Weights of a small transformer language model.
Architecture: LayerNorm before each block, learned positions, biases.
Each number is 128 + 24 x the weight over its row's rms, rounded and kept within 0 to 255. Layers, rows and columns count from 0. Numbers have three digits each. The size before them is the row's rms in percent of the matrix's.

# q: layer 7 attention query, 128x160, rms 0.124, rows 0-63, columns 0-79
# k: layer 7 attention key, 128x160, rms 0.127, rows 0-63, columns 0-79
# v: layer 7 attention value, 128x160, rms 0.124, rows 0-17, columns 0-79
# o: layer 7 attention output (transposed), 128x160, rms 0.121, rows 0-16, columns 0-79
q0 102:144140179132139099164123181130103130152119133130134120084112133149143119110106116102073094119159155141115162112119167111113111130111132146125130081148104195125135144152136174143125150120133066122096114109165132136147111094135125104113120139
k0 093:117123106108135122174161125103104128118117104108139173132122158107143111162126143147130113121107104119100096129127126115167116121164135098139144117123138154096126175089137114150141110130093139132129113143121164134090127135094156105137166134
q1 095:146134119121144079106078152153142129079137125131170144134150126133120152097192138133167136118110093170105121133107152100114132159156135178130132136113137119075106140175108123137134134133144117126151119188093116119173139122150121141154148121
k1 095:159133148135166083116099127139139125129127154122124150096099116136148109134156127107164109144145131119138141144179141169089111081167094110128082139080087129145132145144094148136174121093142150122172102098115157125145101131160075131135173134
q2 092:111129116093162104099098197137115120128130144114143128131168118106128150119128138135109134115097134147117151121083132104146115088127147143174162151182144119093061100125138150104124109106089123134162151131168130124094092087152138144116133142
k2 095:126109097132129056144128127116137147137170141108134137164093165096134124146172156112090140148114145112154136045119143131099148137183174113114119139163123137149118121141129159131128163179105160106165124129144097117146146129116136164147157159
q3 095:109120132081121127134108120183133137152149137155124138125083139143121119107154112146101163115167116125112100168111133073168112140132114098155115088117116130091097135119110115108101138124131173110135152113132110129113109116118103097144147127
k3 092:096112095114159129125106123156142123142147156117150130147123131093102103149149116110108119088118094119123112077097184122160126137130125104167105114095135128128174180152141125156128139062153123135134144078115140114138135154124070130103129124
q4 094:135168087052130088098177139140127146106133090160104094107112118135153110117122104160134160155138114134078112112145127139115127098104127121096122116158138188152165115095176100134117104115132123134142124125133164128110180165118118092124104120
k4 091:162145133088093138119163165115103172092101093110106120140149138096136122106136060128161148129116140103059079108151123129111149132095097144168098133146112120117146129150151130111090147134158124143164150110119139137136133176120153107104101115
q5 089:134138104134111107141138141086131117112160192124111124114105110146117130100124134127155160104177148132120076197127094142160124150107157138132123118127117133102132120084151145124108115114090148160089115125118109144126143124134145111082136134
k5 089:118154109121112157157062121136150122113136131053152117125098150146135119107139088136171135159164154111101129143144126126144140151110175142129179111115151094124152114146172132118118089133111112117080161099146130176134148124075134155118147132
q6 098:117139156155135108133147118136098135103195191119108120138148087137183124167117134141126092150136102117124161112146152133121119077157122130140128167169138096126099110104119110144062160138159144133130159130110091132088130182129107178119112121
k6 100:102135141133135142118116163125125114134157136159106131145152114144125096182153129150116106096136127139136113116162109135148141135143152114133157140137091097092153121078093118122091132115165122144129151139135120146105104161093129180169093147
q7 100:176132124125102133156099140137109114116163111086162110096141174116100102088142118123126148117126095168144157123096193140147163117104130138126087170117135132087151099118104104169120070114129157143115160115172138140155161131163130089149154101
k7 091:185122088110113122162097121158129121149149145146152135112121173122123148130126127139135160143090156146122120133156098132119123112171137157088104114114135108105133138115130142118097127069184081130168124166140122141150143145165137125150136133
q8 097:173084116135121168126169110143108153128150082125137114143127140129139136115135137150109129130119129163116156112133192095160116151121141142116141110140106131111161158128085117143091124113173084131138175112149126146128124097147083104143141142
k8 093:136128116139109142099120115118137102157130135156134131098109175120160132112138122144092141123121126139142094143093127124136173162161160150099102129127124081129112110115120127114156146102170132127091113132159089128107122170116060055119142142
q9 099:106094201152094114114151147142093142150133085170120111160122137160135134102075150110112168123084112159138119140118085101136160173158058096135153128111153091131151092144147143123130103093134130156095120114124121115106109117138151084127136097
k9 098:131097169114141153125131158128133120157127143123089156145095105142115133133128143176129141160127102117126093136130134125127141106088135119100109173140141122193128171158172153118162142102114110097160071151145064122143113119124167104083058137
q10 092:146126150141143110082122163135125105129101132117167143109138103150124133116134136103146139123121114146103150114161129059109128140132113100077077159132122155135141145119146139160172119146113088098138122080130115148126132112120159149122152099
k10 093:122129145145100134125118140151114112187129103098104162124116138135109112134137158124177093114128159175137131100178127091141161143178109115119074157108163184140090147134146111108147104150083140102110127120155150131124120123111108104136141091
q11 095:141125126133139085126117127130112106079103141135095139155098131118117130124126136135094093135120129117151155122139175081110139129132117107175173093134118130173156128102171142167163130134123095114148102077132091178159135182110136152124137109
k11 094:152132039131153148182114143097089074141120108109129099090157162125111133110127198136112129088110132149152112124135150158105109170152110184125133136107079123140161097160106108085146129120135145115108092134116126161142109129144116162097138117
q12 096:121140145142100138119149135148126099129115145140090142136141168133142178136145148110142159089135169092143117155142180111076167102138148171181100109106092122121129129106092114130102114168083123125140064132168112134151142110145106145108093109
k12 094:107151110117186138162150157149133129129135085132113140127135119188135113106167066091125144129105150117160145133119134146134149098138146136131153128117109125154082137112116110113180092109127121102136107111157123182116136150123170149082113141
q13 097:155155163153112116137120110148165102127158138125132130081180118139084107105123108109120135176134122153125124153122132107145132176116119129139127133129184123113093133106133166139106159135119136135179186155128154109141107117091141130181139108
k13 098:149156117105121114096116160137127117086120132109116153111138122136119124108139125136157120126145117169135130083148121156140121124170129173061135170135153082140095125097112119149114127132072156159132178171133119147121108121129107124121105083
q14 104:134122150145117116137123155134110099136110135135076101116156156116122058156093129094125137134100160143153134135174116103112163117120144130119159131120169108142088108160144160156156159141112092153147129146136166145117117152083166137152113082
k14 103:154123146134124121141126128137116124090137142104087125111130133121093067131111143142123125140112109143139139157137127110159137129110136118089139165147154137143111163124069094103150152163118133126141158130080152129152130107072096158094109127
q15 094:106095139163149099142168097100109123160120147128127168121161101129155126134116102098176126110107114135160092135146136126108147110160155089098149149152140096110161155124113095119121120104122093162144119135128104174166117144141133105124123101
k15 093:123112153159122135131183133135121147157143160169085127136105120145114129163080113134115131137096105131136124119129143133089163161134128121106162167124125109150159124148111108137123148141093068124104131077149098170077145087157142148132128127
q16 101:087138166115122087123179130138119139069098114137178126145133128136130111132127112062167117147135131115162133112132092153108123122088092137132124157162145114152161122111151147130110132137113142121113135145149127141174146123141078100146107147
k16 089:157180128085126101107182166112117125134123086130095128170141155135152158116125107121148149128097112105119145165099095105113117106108130100130144184121132111136142120129135104144106157096153171140127138137136135103147144130138162122111195123
q17 100:127173153142140116118132123127135174091140102105157115132094151179090133111104114115146098113151106129108162094107079122116126091103120134132129155086144094112153112121137161100145141164075148137156095125110137153149119107141124128152128185
k17 097:122123136163185100106115122109121125131101114138120094136120170168101160147129131132167109127170125149102159065105101124145131121105106067095116155137153170159177101145177113127117128143102171138125096105102130114112115144124118109116194109
q18 093:107132112146128124134132150125132101137154118175096120110100163150073147152147166172117110140134112092118093126165124137119128093084108125140140103165118095111169136144117126100118133108116143133084170119104112146130114119092115141112083115
k18 091:145094087122145132117120132125146159105132177131074122110122172094098109132155079101131152156121118133144136151125146125130107115095145147116158121130100117116121114141172137102111153109139118138090173098124107111150112137147149125157109119
q19 094:144108160111095100132127080123102142117166128151157097117084115108116155132136123146165120146086115075121133161092103077101120110161142137091139109109130121161107113148142114142126120144154138174120161128146152143139149163137109097110097163
k19 098:107107134145109139175131104151122079108130123129152106123144164132144155094150111136112089177166089126150136101088120108124149117122125123156135118097070130127122149125141158149114131173132124132140212117092095151131127161122158127111102117
q20 100:130115154152152077120131188132129110170131186147134130099130133150115145100154172100114167115147171095114134099098147166118151091074126104109135123084134122146131113144164094110123122140122124132082086132130068118152136076151133134174118141
k20 101:085123137139145152143149144120113121198100133132089125099127183122068158075120119111136147148164127121112145111140101156112108147095132124096136140142135163116132100121103125078103165090103130121124129134119110108141174107100120093105157139
q21 098:130135160150123129144111123144140128117087093097131093083130136154139127126116168061159078157127134145091127116113128089114105147122161118110096116113087141138106124129150140118127142106146110135140087165097141142149156126120095129144121102
k21 096:158152125118132172166117112164081109113133073079135137113126154121144083212050129103126136141133119153122137163146162132109158117111140119113115142167127114150100142126122143135100111153138123135119116122120149155120119127159115134117134119
q22 104:088167105106082115100113105113119129112164153140179127149130140162135103141130098129082101135159135122135125113175131123108124089109154117149072143109134139138097083187120120119142107137089113101153082162142155128126119131134137157156118156
k22 104:095126123164073169156126122136142148152154113125100115180114123179120154159141095091152122102136125140106148100113148139169120138184132112136117135096129135151110095137159146158152118078117181168160080124114166126120128102101127145171134143
q23 096:117102157147123129112135112108099126154113102112081124165176097084112106114142155154133131149116125134144118163096102146152099137117086114171120123146127136130154105175119135149115163116156145126181102164143117098140131145116137115132117128
k23 096:138127135106114070161166148171131094170109108128139130165169088126102094152153121119104109143171114169128141113098135120115118126105089160152119101164152112104126131093119159147096129129130134129154108170108131134141157134121163111129134143
q24 098:136140131142115131130170162115144148100129133162170155130156127116137121170100138126152115097105098102162148107157112124132162121114148123187105112141082143125124132096115152146096127137133149125105057122121123139143130161167121144135129126
k24 095:159120132093100125118142131109088131148123130121148144158140097166089160141107130141147157159161095165124146113143133169102147149112127158108127118114138156150137145115057094111132080104140138113097074106090126128108111165191154119170170154
q25 099:175138135150125125148098126163076169101125151161110136117095146139143138115142101175165128134129114160140135080091121129112092096115094114132095131144164173137152151147169120133126126103112142159117095136096135082093161111104099135152131163
k25 096:120168127167140128134127127099114105144104095101133104145137130134163129148155125110134106119119134111126114144101140135097100126133114095102132154155173157108157143114153145096154078112082144114183212128106131123120140108112130143135157152
q26 094:146162134153145126143086102163099139092140150103141151102131099152144097144144149149108115120109132126129146130120132136098085130082099102127159109132090087117090123119134115116135163155097116077151119159133110155131147085154189121117128124
k26 097:106122143096141114144110080134111103131159182146106130084113165113140094129116147078115107107116162111117139109144148112137131123124138160156127128157109126150121162125144147130106147109136136095110087136112116153125129127151130122147226166
q27 097:166126140114110133115147128148125116115136124101093116139129143103127106159151138143138106137143110118153127140126127127156154106116069143169124125115144170099126096112132126149128106146082114118127202110118165126186176097123115153119128120
k27 099:107176114139124095102117150132138119099118094132125124124092122136096132129108155143118133116135123137114090106125152123118133123120118128134077126131130137139146122132137127140101105118094186089155183174136159151164093114166135179157091174
q28 095:097118086115116147150159142104109102133123145153146110113119145115103185114095072140132133121114126141115128126142117135152139095146077108078112178134156115128152140120163126153093121121147122097168088090155111159144118147142116166090159106
k28 085:137128115116144101139120140147128127092140120160099131123182140124127160128091074114154093117137102137127131129123130129125152131133095100109153114129126115117127162110119079125116077164130113153160106096139124089162146120102144142154140135
q29 090:106155111079126132138153122112116141102128188089086123129149135127099153093175162145118110140163157141096119098130124121141148158128122165134154117187164123146128118118125143152100085145084104119177169153104120171124111113093128122137148127
k29 093:094177114116122122143089146164142108116140119143097196170138127102143124140097099132144123163137129138076106138157121121131111126152130128166129124099157180103133094187107088144156161106133128130154103138136143125132129104094125145121132107
q30 108:091143099139111090156159121134136184082100140109100138124154090140144125157085106147148140141152158143111121090144121111131142169114090114099116127151092147155138131104136130139170147154098105135131173130119098157145106123169163144120144136
k30 099:076129117173105138129181122097115135127127120082103149135117126130143145159119151159135162115147157134130154121095137121124114121114095134094140142138157120112124121140090128123127107124148161064115149159131122133141134161122122138121156126
q31 094:146122115114176123107110139117110097154126146128077174126113121122106097100094157158138100084159114140121104139120078125143117133149114127131128113093098114132160095159097116089113096128100129123094186119107125137107115127152161141139125119
k31 099:112092140106101106093107125122081142136102134131130120104116175069135155123127161121097115148141096162109115122070118121145068154175169127164130076090122100162138115154131149142125146084142119117127147142134070113136128122138144161149137145
q32 100:129117132103129142144129118157128137111158146114153137113118114168087157154150114100138163161108137113152138124135122154169141123207126143171154111150091100110103098083107112111157105110172097099116180150165144117096142145129103128127093132
k32 098:120123135115123128146096147116146108122135083144136153090105136149069138137175090164111161140140147105141098100169144155117141112130129128157157104142094146097143112135113107142111111112148109142123148162090091116076149105173107140170103154
q33 094:111156149138123080117121109089122129111085173137124099142091126136176151151142137139162151148152109140118120112149127143120138097077065126135145113126119131167121164131165160100110105176122091125145128110102134123105129147113137106118101129
k33 092:132183084177162139113137154124131133132149116115121169148123094108107119102111126177130078159128090154103121103072152123118123083106088136133102133124134122113118137070127108134114112174141126116156120120143094123154131154105130149117174107
q34 104:113147111160123103167136136116130127128091123104111118142089140120113104128140174130161131094120141119100137124144146113110171126128168102128140082133148138131119093139164106158132139122129114070120163120108101135153143127157143120138118133
k34 094:097117144137145140079132093088124131123116102152135122097097129116147123141141112134112152117148147159165151177148129106144126101165117142098113125147126147152073107121161105151115154114122127113099149124132111164148169142124135217115158108
q35 104:081103139132105138134126148137110103099101092127111090113095158096121166135152087131104171160182146132125164102166110133114146186126161126158120174151104120183139114098123093130199165149119133160139181167120103112115150144122146131142136129
k35 098:087136185152128129109169161134088133159095079096110164098118132131130122125130106108135146121103108129146144137146119079125158106087114121136153122112077108119128151143160152087145128129168152131159112147149118109131144129126121163148120083
q36 090:150132176128134137115133152143175130134112147178081149131124086139122137137097169145070133142108157169074140169101134114160110138124131162153122143123148101130112131110141131148118135154096142111141138116157137095142129088143120103113131146
k36 091:118112140133105129105124117106152110129125154127139104143085132092114093109118121116128138067122153117064143152151157124127138133142133129128131172109186135115093095136117179157137115149105099109106108137148103120134079163130112154128161147
q37 100:102143118152141121137108146105169120115122135145133090156124123154107186111116140123146107169132128140155131146073170159118096137139075093123140138106116161130133137134137143099134151123152103128118118124122144132097154114133123163167100106
k37 094:121160143135127132076164173099155142148141140108115137115095151178133113131125151129211111105100130176177104123103117123096118138133121116116131077138124141112131122132077151112121094113129110151140132133133119109160102085126148125118125128
q38 096:121120169138118138142135123114109088151144145124078109136096101130157122144155143122111093157126144133117111134093110110118124145152140121105092154111158105096172155136125156087109170111136141128138151132086116138160127141080140131084170113
k38 102:111107148154152090137153124142131102108124136134142157095178112107122090155106140116137122133124118149108154102148122137162114126142128123105125124118125118136143123137141123102136151136177109122078199139113100097143088126136147126141136096
q39 097:118113094126158146101108129169104176118129110100110080107163103145097119081148167119105171096125116142147122167114172136103171151145121121130125125118128162095091140121148125131128150187150111150132147093142176092119127149110109174138135142
k39 093:100168149119086080112132127143165119108143107115135133100115192143127141141140096147105107105132095199167106129161140150166112147194135104169119144107090162129144113105148123121139098167134089142138158142117133109139111107126093101131083155
q40 104:137142098125138116102143112133128088145125097126140158142134200084139151139102152141125188123146140104156105120150129082147139110114164134173125088148121137135118138118135114124104160128116093098139174081108128143155145154143132117146103111
k40 105:096109107112089154118163147114149091115148079181139167159125163125119106121127077168093160129125118117132111167169144122129129109066174130126108142131113124164173160134113109135118133120156117117133102133154113137190147158137113089124125125
q41 100:160164094125129110104126145137101121170121148113133128116072108140145124141150117178119124132120107118137138147159126101143137170114132088128090125121118143117118110126120168137114141154162109156160103095119126148128132085155160131150077127
k41 096:174136136125126092136148136165114146130092132122129070152091104141165124167151143164102114095123108150129126126155081069097160131105144122101116124053156146178162104123143140130114136107136151080121129124123112119144152118133105158109124123
q42 093:101128108137150118156192146115170096092136084123148133119141103126133096179175133112162145113162153119119158114119128087079134129159153129099130126123142161124146088122163170133107124124109100163158108142128099125126137146103183137139104161
k42 093:073121142139118131111156140137126136151150122110152137120185131107143124151118123117119145129142090168143156160175166155121140100118136124127149147137126134179107077132134172142107117133117126155122113069137122126149114153134138149104115085
q43 098:127104106129125116115157179122142171145099146136091100123098127094146148115137162186185131093105130147155129088086128138136144106164157104140135137125131136127147109132158127103129120091167136096102135096136111143139155143124150146145154113
k43 095:117138099154109136127124153108137131113112107118146112096143143106128145133162140095169164119144140160159112135105115162133133107118147097133152083103147158104147111120160123135138143136129055101113114096138126133143120111089172193114127097
q44 085:066103121117130162127129123157091124137117105141163111131116115121120125134159157106153155152092146129157146149166117169077159112129147196111129153146177154063145137158138100112149133097131189121118146127142146143103133120098119097104144101
k44 087:115141141158099098130087126118111111115162137144144162135135082150127103124124118124131149125140104121128140117134092139079157097083142149112158133159121170114120126138123152117184135100138146131140187130152098117135156102116135152121174133
q45 093:151140133143095127094141112113129138118119120092111126095126110110178174105146102111148163165134114183146152123091166141101153108147105082165110141154123100157122129106117144122149134100112147125146170129132091107140148099093140130153127144
k45 088:136119131162104134127151138111096127140144125112143076126133109120122126114142130093166131112148129125136112104120154141101102064130143126125152087124121131168124113126146148108155146093100184107156126131163120145098092157102143128102155116
q46 099:101135140126145111136093138116118120077113111105135142142119109099144120159113148129148120163118138133099099158091173127149151103122131131129126112108147128155187150090147115138146135171171163149085096130097123135150114134127141143159135116
k46 090:142128125149147148075114193132074065119134124103106135144125131152129136129099121084098128141145107121167081146162139080142147130121111116117147103090149121129088164122127128157093123154178145157089133137140126153137099121128137172077145156
q47 092:112126158099113110104137098115151060113158105148145121143166150139162136115133127146101135135165145085118161097097118149146177126062129140126124141146122132112113141124115128080150119138170118144151180135114100112082142142139120119100092157
k47 096:121135141112078154078107141136091111162121108128142173161105093130173131123108130104121117166124120141135118115143135190153145074106086109135116129121142099125138108151106114134130123133144125088135135176101102096106144103125149131158090109
q48 094:099139158109151183164104128148148089132136077112147129106103100122128143147123125136138096160117118139152133078096160112161098123088090125114119112114130126152116121166146139124142082142165104104114162172128167124110118163073136167149102133
k48 099:159126107159151131144117124146145116163140122147123128102123143111120123131105136120107130127117111164111129113086148107146182122128111143131123125127111125174122155125108126132109099128132157179119189170148110071163132134117130142134098100
q49 108:114112136114132101135109128113110132061116122108146105147132119128151164095141097115147106113106135133122113107128138110124159143186126125139118183108153127072118113105136154135133139122136153135161130115160122090165147122109149115138144142
k49 102:168113133125104076131131117114124153149103165123109140139169137150143105112164125113151155138116106181136113126154107134159133151190111113147131159136113117062137141162122145101118119159137158085128150096164134129077113100104102138101146128
q50 097:134175135122132110099142122104136152114140164142182084151138110150137121140148080169122146124093145125085137106148121116124132096093126140132119157147110161144127118139124155112147185135108158093113118127110143096123153125126152168104114130
k50 090:154147152118107101141126129077124126151131160129103137183172121105156096111156105163144164122138171151150204144119141124149134128111118092117127083115118158122114072106138163105096133169122164096168118129085118095110099120133156126118109118
q51 089:133096155112123176143054084096171154149132128124111166127192127118105132159115144117113165144145101153102081112177094130115152161104122121124121165123130107119114135120139130107122130129143103128066143094131133130123131133099124088114109104
k51 093:098072132125146150135111079145122184120142131165088123145114097130147105102105117114138097156115170106135093145148102136130165133127166122110094142127136129133162128106119139099122146114119155162110108137086129129088093090130149119088086111
q52 087:125142123165114114148118119163124099135128116128112140095167163103122107112123098122136158184147109150148107106141107154108100171115127073169116150168160089102123174118119118134140119145143105148133120102125175125147147113136145098083089131
k52 092:140140135166101132160097074129140093109143126144078141162151136089089163139155122112092128108139119118168118149110135123135142082098165166117088166114184088118095139155102142118118144169160155122160156099140161152128110140154121131154076118
q53 092:147098121091143119154125133117136116120133151119138104130091119142113144089101111110114102123121109135097118105127159161134099114103143146163161101117086151095158120126148134140104130142146097127097150155109161139141119150153123162167159111
k53 094:172138091136122104118086169169113143105127083093159156104096167106132132157134147155125155092092140151166121127110133151194122160143127053176132099113112163132128110135109134097101110143119157113142122093106130162168148120169079123126151125
q54 101:104164152125156139180112154081132123085105127123119122146128131130113147129162081090108116072151130129110118116129129126126123150123168157097106065113168150136164164058144135128135111132106120124134155122137168128167102168117121127152128129
k54 096:146159109122158119127167142153177127084135139129152150113159162150157105126100117163155116094106150110119125103148110112111163127112148122137166133099145123125105122147126132092128138111129148115112154120137146150161140097164154123117126102
q55 098:128168134173118124141164137142116110130128076105107142096162097155133170137151110086124098154105150094120130129117121152114143135119118147144146178146111151159122131106087130138137129135099136117104145155118088133138124160103164091109146107
k55 095:112130152147103163125102169139118112087116121123078149141134096106130110157124101142112134108117149097105166142135109163128108086131137124138134138101144117139120147120097146109143094146064098143129166133121082114112084160144170074104164124
q56 099:127159097156113113166136139107102111081124090084128087079104153129115164099131122109111154141114124143154132120183116115130119125123123164078156143141164157154114125137148130094152105138143144138136082148172117091115143135125144110143128118
k56 097:150150113157106091145106118118107122104137130126113127090100104128152125106129087105110113139118130104138136147144135101129104117120102109129171119124170110147085134164145157104198100194107158175133137144113113118145129114106168104141138094
q57 101:168088126129112138147165144140128157135131070100185121156132160164130151097151140181135113141164138130119081159125130120128125114095122140131136150117154110128122133104150104108146147121155128111115078123150110114131144155129108121131140097
k57 106:152124141128129113119140114094136128086116110135122117137138126154102120076114086141095184114172131122123145164160148156122105126088095120098114122081134128113162146129161129149124097136173112152100124135146130144125159153121105077127115114
q58 103:159140115114186157090146134130171138120125100133105121123125111138136136129128112133106102100102119188103148104085118102103135133141127139131160140116095184132110142147080113138147131158140126117110126141108116159127113123136096082151085126
k58 094:107121122106123109152142150161138119140127123132144133136133131090127097103155158146107133097126116161114094164110114135144136120100112139109087126114128157153105086111142144159122175097094129152119123147116192137106104122114096094169152101
q59 092:140122127108146110154137109158125137134136159145102077101128171131116131139114122119139161132113120108092052135183157126106163127132137097167155090103148166128168107084124116144161144117143155142132135121111145147125157098116152125108098123
k59 094:125091127115130124137142123105146122149148155106123125132100102156108141110132129131101102121099068127129068143151106089117113081117140143125124119151194141159124110177128103155089093095136130120110167145118147135123129132126123136097092119
q60 095:119169131112122149127121108148121170120154120124094094138136145107139132152127141067142127174143132101126130182142102135183195095138151101094136110163135125113139154104143102111102140138126133117092108093080101165142142100115149127104124131
k60 094:166144169125114148156101133143109170120118155136114104106142115123120118107122087163087088150123107148104118138118136090144096114100176147140146110113129112117162138156088166121127145156157092152154138163116141133108132129152117130119143141
q61 095:109112173130101103138161147121133112124119118111132122148076125155126100168146130158106132115162149161159087158094155108127123094135155119127130122139083122079163198139132087170117116120138125134116161119117123141136137138154141121128136180
k61 094:109137110117143099131134141152144112144107099127159124149091196133153140119138110121146134101154105127128107117097157129164138108129129090171107119157099130111105185137093142141149088091183095128109158102093098112118114097167119137162153098
q62 091:125146100078126141096138123113090114124133148119116136136133162176126144127130122164146117131146131130128115133101086163154116172161159114142178130137161164142199163151172167100132134130113111124101092154101090125097146110117154161122105167
k62 094:120111133111111156149154164110111145149130133140136104137171082112137081127181095138171118136152123119111117130123132137151127129112163133109118137130133165136120105146169169111134095162164114169058077106090149132131171135057149122138108139
q63 101:124095145104154140095110102175107146104120140133165141088167096114156133171127122080132098136171130124160131136106129097131149095134165093120162117165125076157145093128166109143095165108122147140140148107160108134092123128152098145097139139
k63 093:147097135163116099135160144140106142093144108126150116162114140107133109107102125093119121120157124118142137104131093136136121145100163158139130135146046165137147112115151122120101150156111154152117204130144125093101145152151131118100138117
v0 114:112160144109147139164169142089125177166135124123098142125092134139119119152133136087107101161110104125148155158113149171094114129099122170138087114113140113083171154150117153130138153170134141118150138058171149110100124166126092133126118162
o0 111:138131132100101140139118149164127131128147165154095112135142113129127146133105139114142113148139130120139141114074114179168148120142089100127148151116101125169126095118142149140119117110147130157115130193084111089128103106139122178106130108
v1 094:120126143119116148161151136154160179135120091186155146113139108115129080133130132101119122109115116099128198124126159104097116096137153114129137135085151122114152142093157134152178102085121129096128121117127165130099117157104129096132098189
o1 093:120097143133128092134156088128097137168115128123114126114148122128146105153137136135137172142116103094146099119143134147108106149090158119127111157133116152118108114148152109119079169066099148153150149133134114092128160077139072134137146128
v2 107:129121126105099103111128113119117127076100119135136152106135159090091149110110136060147153129155143113126129103092149131184141119129138102163130133141156137102108158109122156089083118141155126143165128173132139132099087183132127116118110078
o2 111:132108136131158135111151158148145144169093110126132130145137113140128132119138119146137097117100132102139080143154104118068123156163125126103092112143139120143140154125125109105125123075115144151119112174131110115098177121077181149133161147
v3 098:058097160118117126126164117141120123151150124147138149156121150112149127164140132147104131153152130179124122150140118176092125120071119084108101132130122114177126165105124140125151096132141135122163107122159122125128079091119127120115147130
o3 097:087134122152166136140120136101149101157123154144082109158156132160109097057123157112096126129136136086144147084103157083099151158145124145120147106097126147121172110131056145117138129115166124129106146105068133098129133128110136144145113127
v4 093:126114136112092120113138163134167143080119144140111133090122146124126153147150110091023136123120137084138069096139160117137111130133098154095143142103128135165159154133088128163195151136158140104105105122130138155131164146117135144111175099
o4 096:109187127130130118117125134102109137150115132126104135153151120128093077129124162134158106140112137164129113147082081118142143112134142115156137066125171171139123099131140117135095168095109157164125037134081122134119110123107109136109145132
v5 103:109115150139120079128127140139182125116123120137114161150150109135103139136116139124101079124179135162151081150122112137121146138111158145136119152130122114116165113126084160134155143123107135094139145133106143097099127150168090130105144145
o5 112:093124093128128130112090102110112131115150157141145133146174144155146112115099132094146145138135109129120122112115157130122147130107140122109111090106119127151131100113123144104151182132196135162135096101081069134096151119106162163116097075
v6 098:101140087117115106156126132145146117095161142123110141134126114159102128096118218106171145130123100134145139128100130149170101138121178152096120120139133157132097168159143125122144103090142105146110142100134136116108181120133126142113169125
o6 097:155123145153107100112114142157152166153151119112128119142130146092130135162110122166139120142104106126067101143154113091131166142098156130104100091106130146129096076087104160149122128173108089158152137153135130190150129130162144164110142095
v7 111:165134147142131116106105113114147109136088141072158109114131115152158142142098090113157099103104124120117139104104119186128102138146177142080139098119116118124126157135143144163131104109083119118136127109176109128127125117117161120147070133
o7 114:123159118124112122164121109133153153132142099148093148102151099121153082113132135135130138168088133135106120117121122157139164154145114152127137122155118143131052150109148116100136123157135125140149097154086142110089102128109121081133128073
v8 087:120118098102112122141120094126114142111146169168103079123124128136143092109118135149137145143098106150121124165164139118147073134098104102103147097161091191159140131130112066089107126115132134186143135135192114111136099115153107123136109126
o8 092:093101133178145139117092161143119070156133141115155163141102122124108140173159157158092138124139099110127161131164138133115109083137110118137115180153119136136144135104114143176135122163111154149133128108101127138134138129101174143121075131
v9 103:124142118145087147079115159135137101124114168110161143155127165132079124133156108154141118111114104120090123099126159132098084176143137137105111071130098094145134137110168140160097122129178140091133100165110148125107104140157156117118122134
o9 101:114105140101137144143151128179149153164114125158110073108149143123171120112105173123099156120128122129139160122126083111152178112141146097153108164117130118152113115140118134108160110146084170106126122099116148115213147137104153112127127154
v10 116:102148115152148145102156109110169124129129053109122137136157155123194120145106119118144130168102112090102163156128116150110118176127136142156143132105171111143141115139122112123125076144117113122115136080115111131079138116140175140126117144
o10 112:175131140134100166110130099135130112179136155134110116141110126124111112152135107100122113138071121137131092099118113179141146171108096100106115139141077116171129136136110153125103136158172119172083169088107154101133095139174123107138135155
v11 100:133091116130138137110102122120156108129119126173153130123091107124103126154120138149140139140175134171085145086125161158143132119138097138110128142147114108147094137133168128148100137140157125132107109072126122156116163141113158102108153155
o11 102:160131140145113132115134153100141122160136105124148136128170171118116116077111119145130137131113135174151110147126124123112126143097109148143137080073140162112098115185124137091163145113108138098098134147133145164156110133129106132129110072
v12 098:123122123143071133114103117140137167124117111101103150078136131131060179130135166148139127146096149133111149096188137149144137093113083137133156134134137098138126124160144187104121160149113122135150134119112147139164124134118144130127112152
o12 092:167116116094150108135136168137140115097110109146162134148066105110156074106164111157114164105170143112139109127105097151168121118150144157134115114119149107131110141111122126125108122096170182137088124164139128142111163096131148152148099102
v13 085:137107103092115108105184117150113134125174111125094114140117115102114117145108150160133130198103148130126135127104118138147154129157105145136129126074151121103131129107109134138079172107115147095145139134129143127170113144117114110147152146
o13 093:117137161155170131147116151101138102149149134112185139130113125153102134170124146136111122123138116130136145088128118120152119143136147125117116136120150135099158140168141143094162098155167075126103109137116113139120107096149124148067123150
v14 103:088096134146084155134136135098145143120122107133107132095141164144162158165121132123138123131077152140096139124127098094177121079117132142166084118112116138169117107119099161118105150130151144090142123167129104131152168120128113124150123174
o14 106:101147168115195127100111091117135072119135148145142129167144101075143091121135161185146151151107114134095124148145120126117136144132108114100157144130177102164163153101128116138174146110119152109084157092110137120121090076116108171128125115
v15 092:161076128136137114151139114139162115125117141106132106115149129120160129110170150119099117149144154178124191166095162094176140153135157152128155143091150137115151137116143084077099114155138127108117119128134091098104106119137121111164139092
o15 094:089167076126136162145106126137132122097130153134121135111094162139102103170128095143142124104134131091140091075134130152129070140148140128132096116145146179145148163136129153152156139134156143153113065122124157094150111158106154099125075138
v16 098:124142134145125129147192116132123149112135102131103141114111143111105159154127142141139105150128179154137200138144109107114141119102111083169118141098158109140138065130122122126131145123133118102126115106125150110101185121154127104099098182
o16 096:160117139156137164131069139122141139096122138135141095139134170121131121121163096161146119124148106133137088194114104147154123120159142150137133139141126152138093109163113196113091121119134125144108162139104124121112070146093109143114098134
v17 098:132113118146118121145108104177146156152120132161165169147101085152124137115148175124144146140071144105151152170142122132152148153142142080119149131118151105165156135157117133149124128149120113109126124118163126105141065125095147121124093125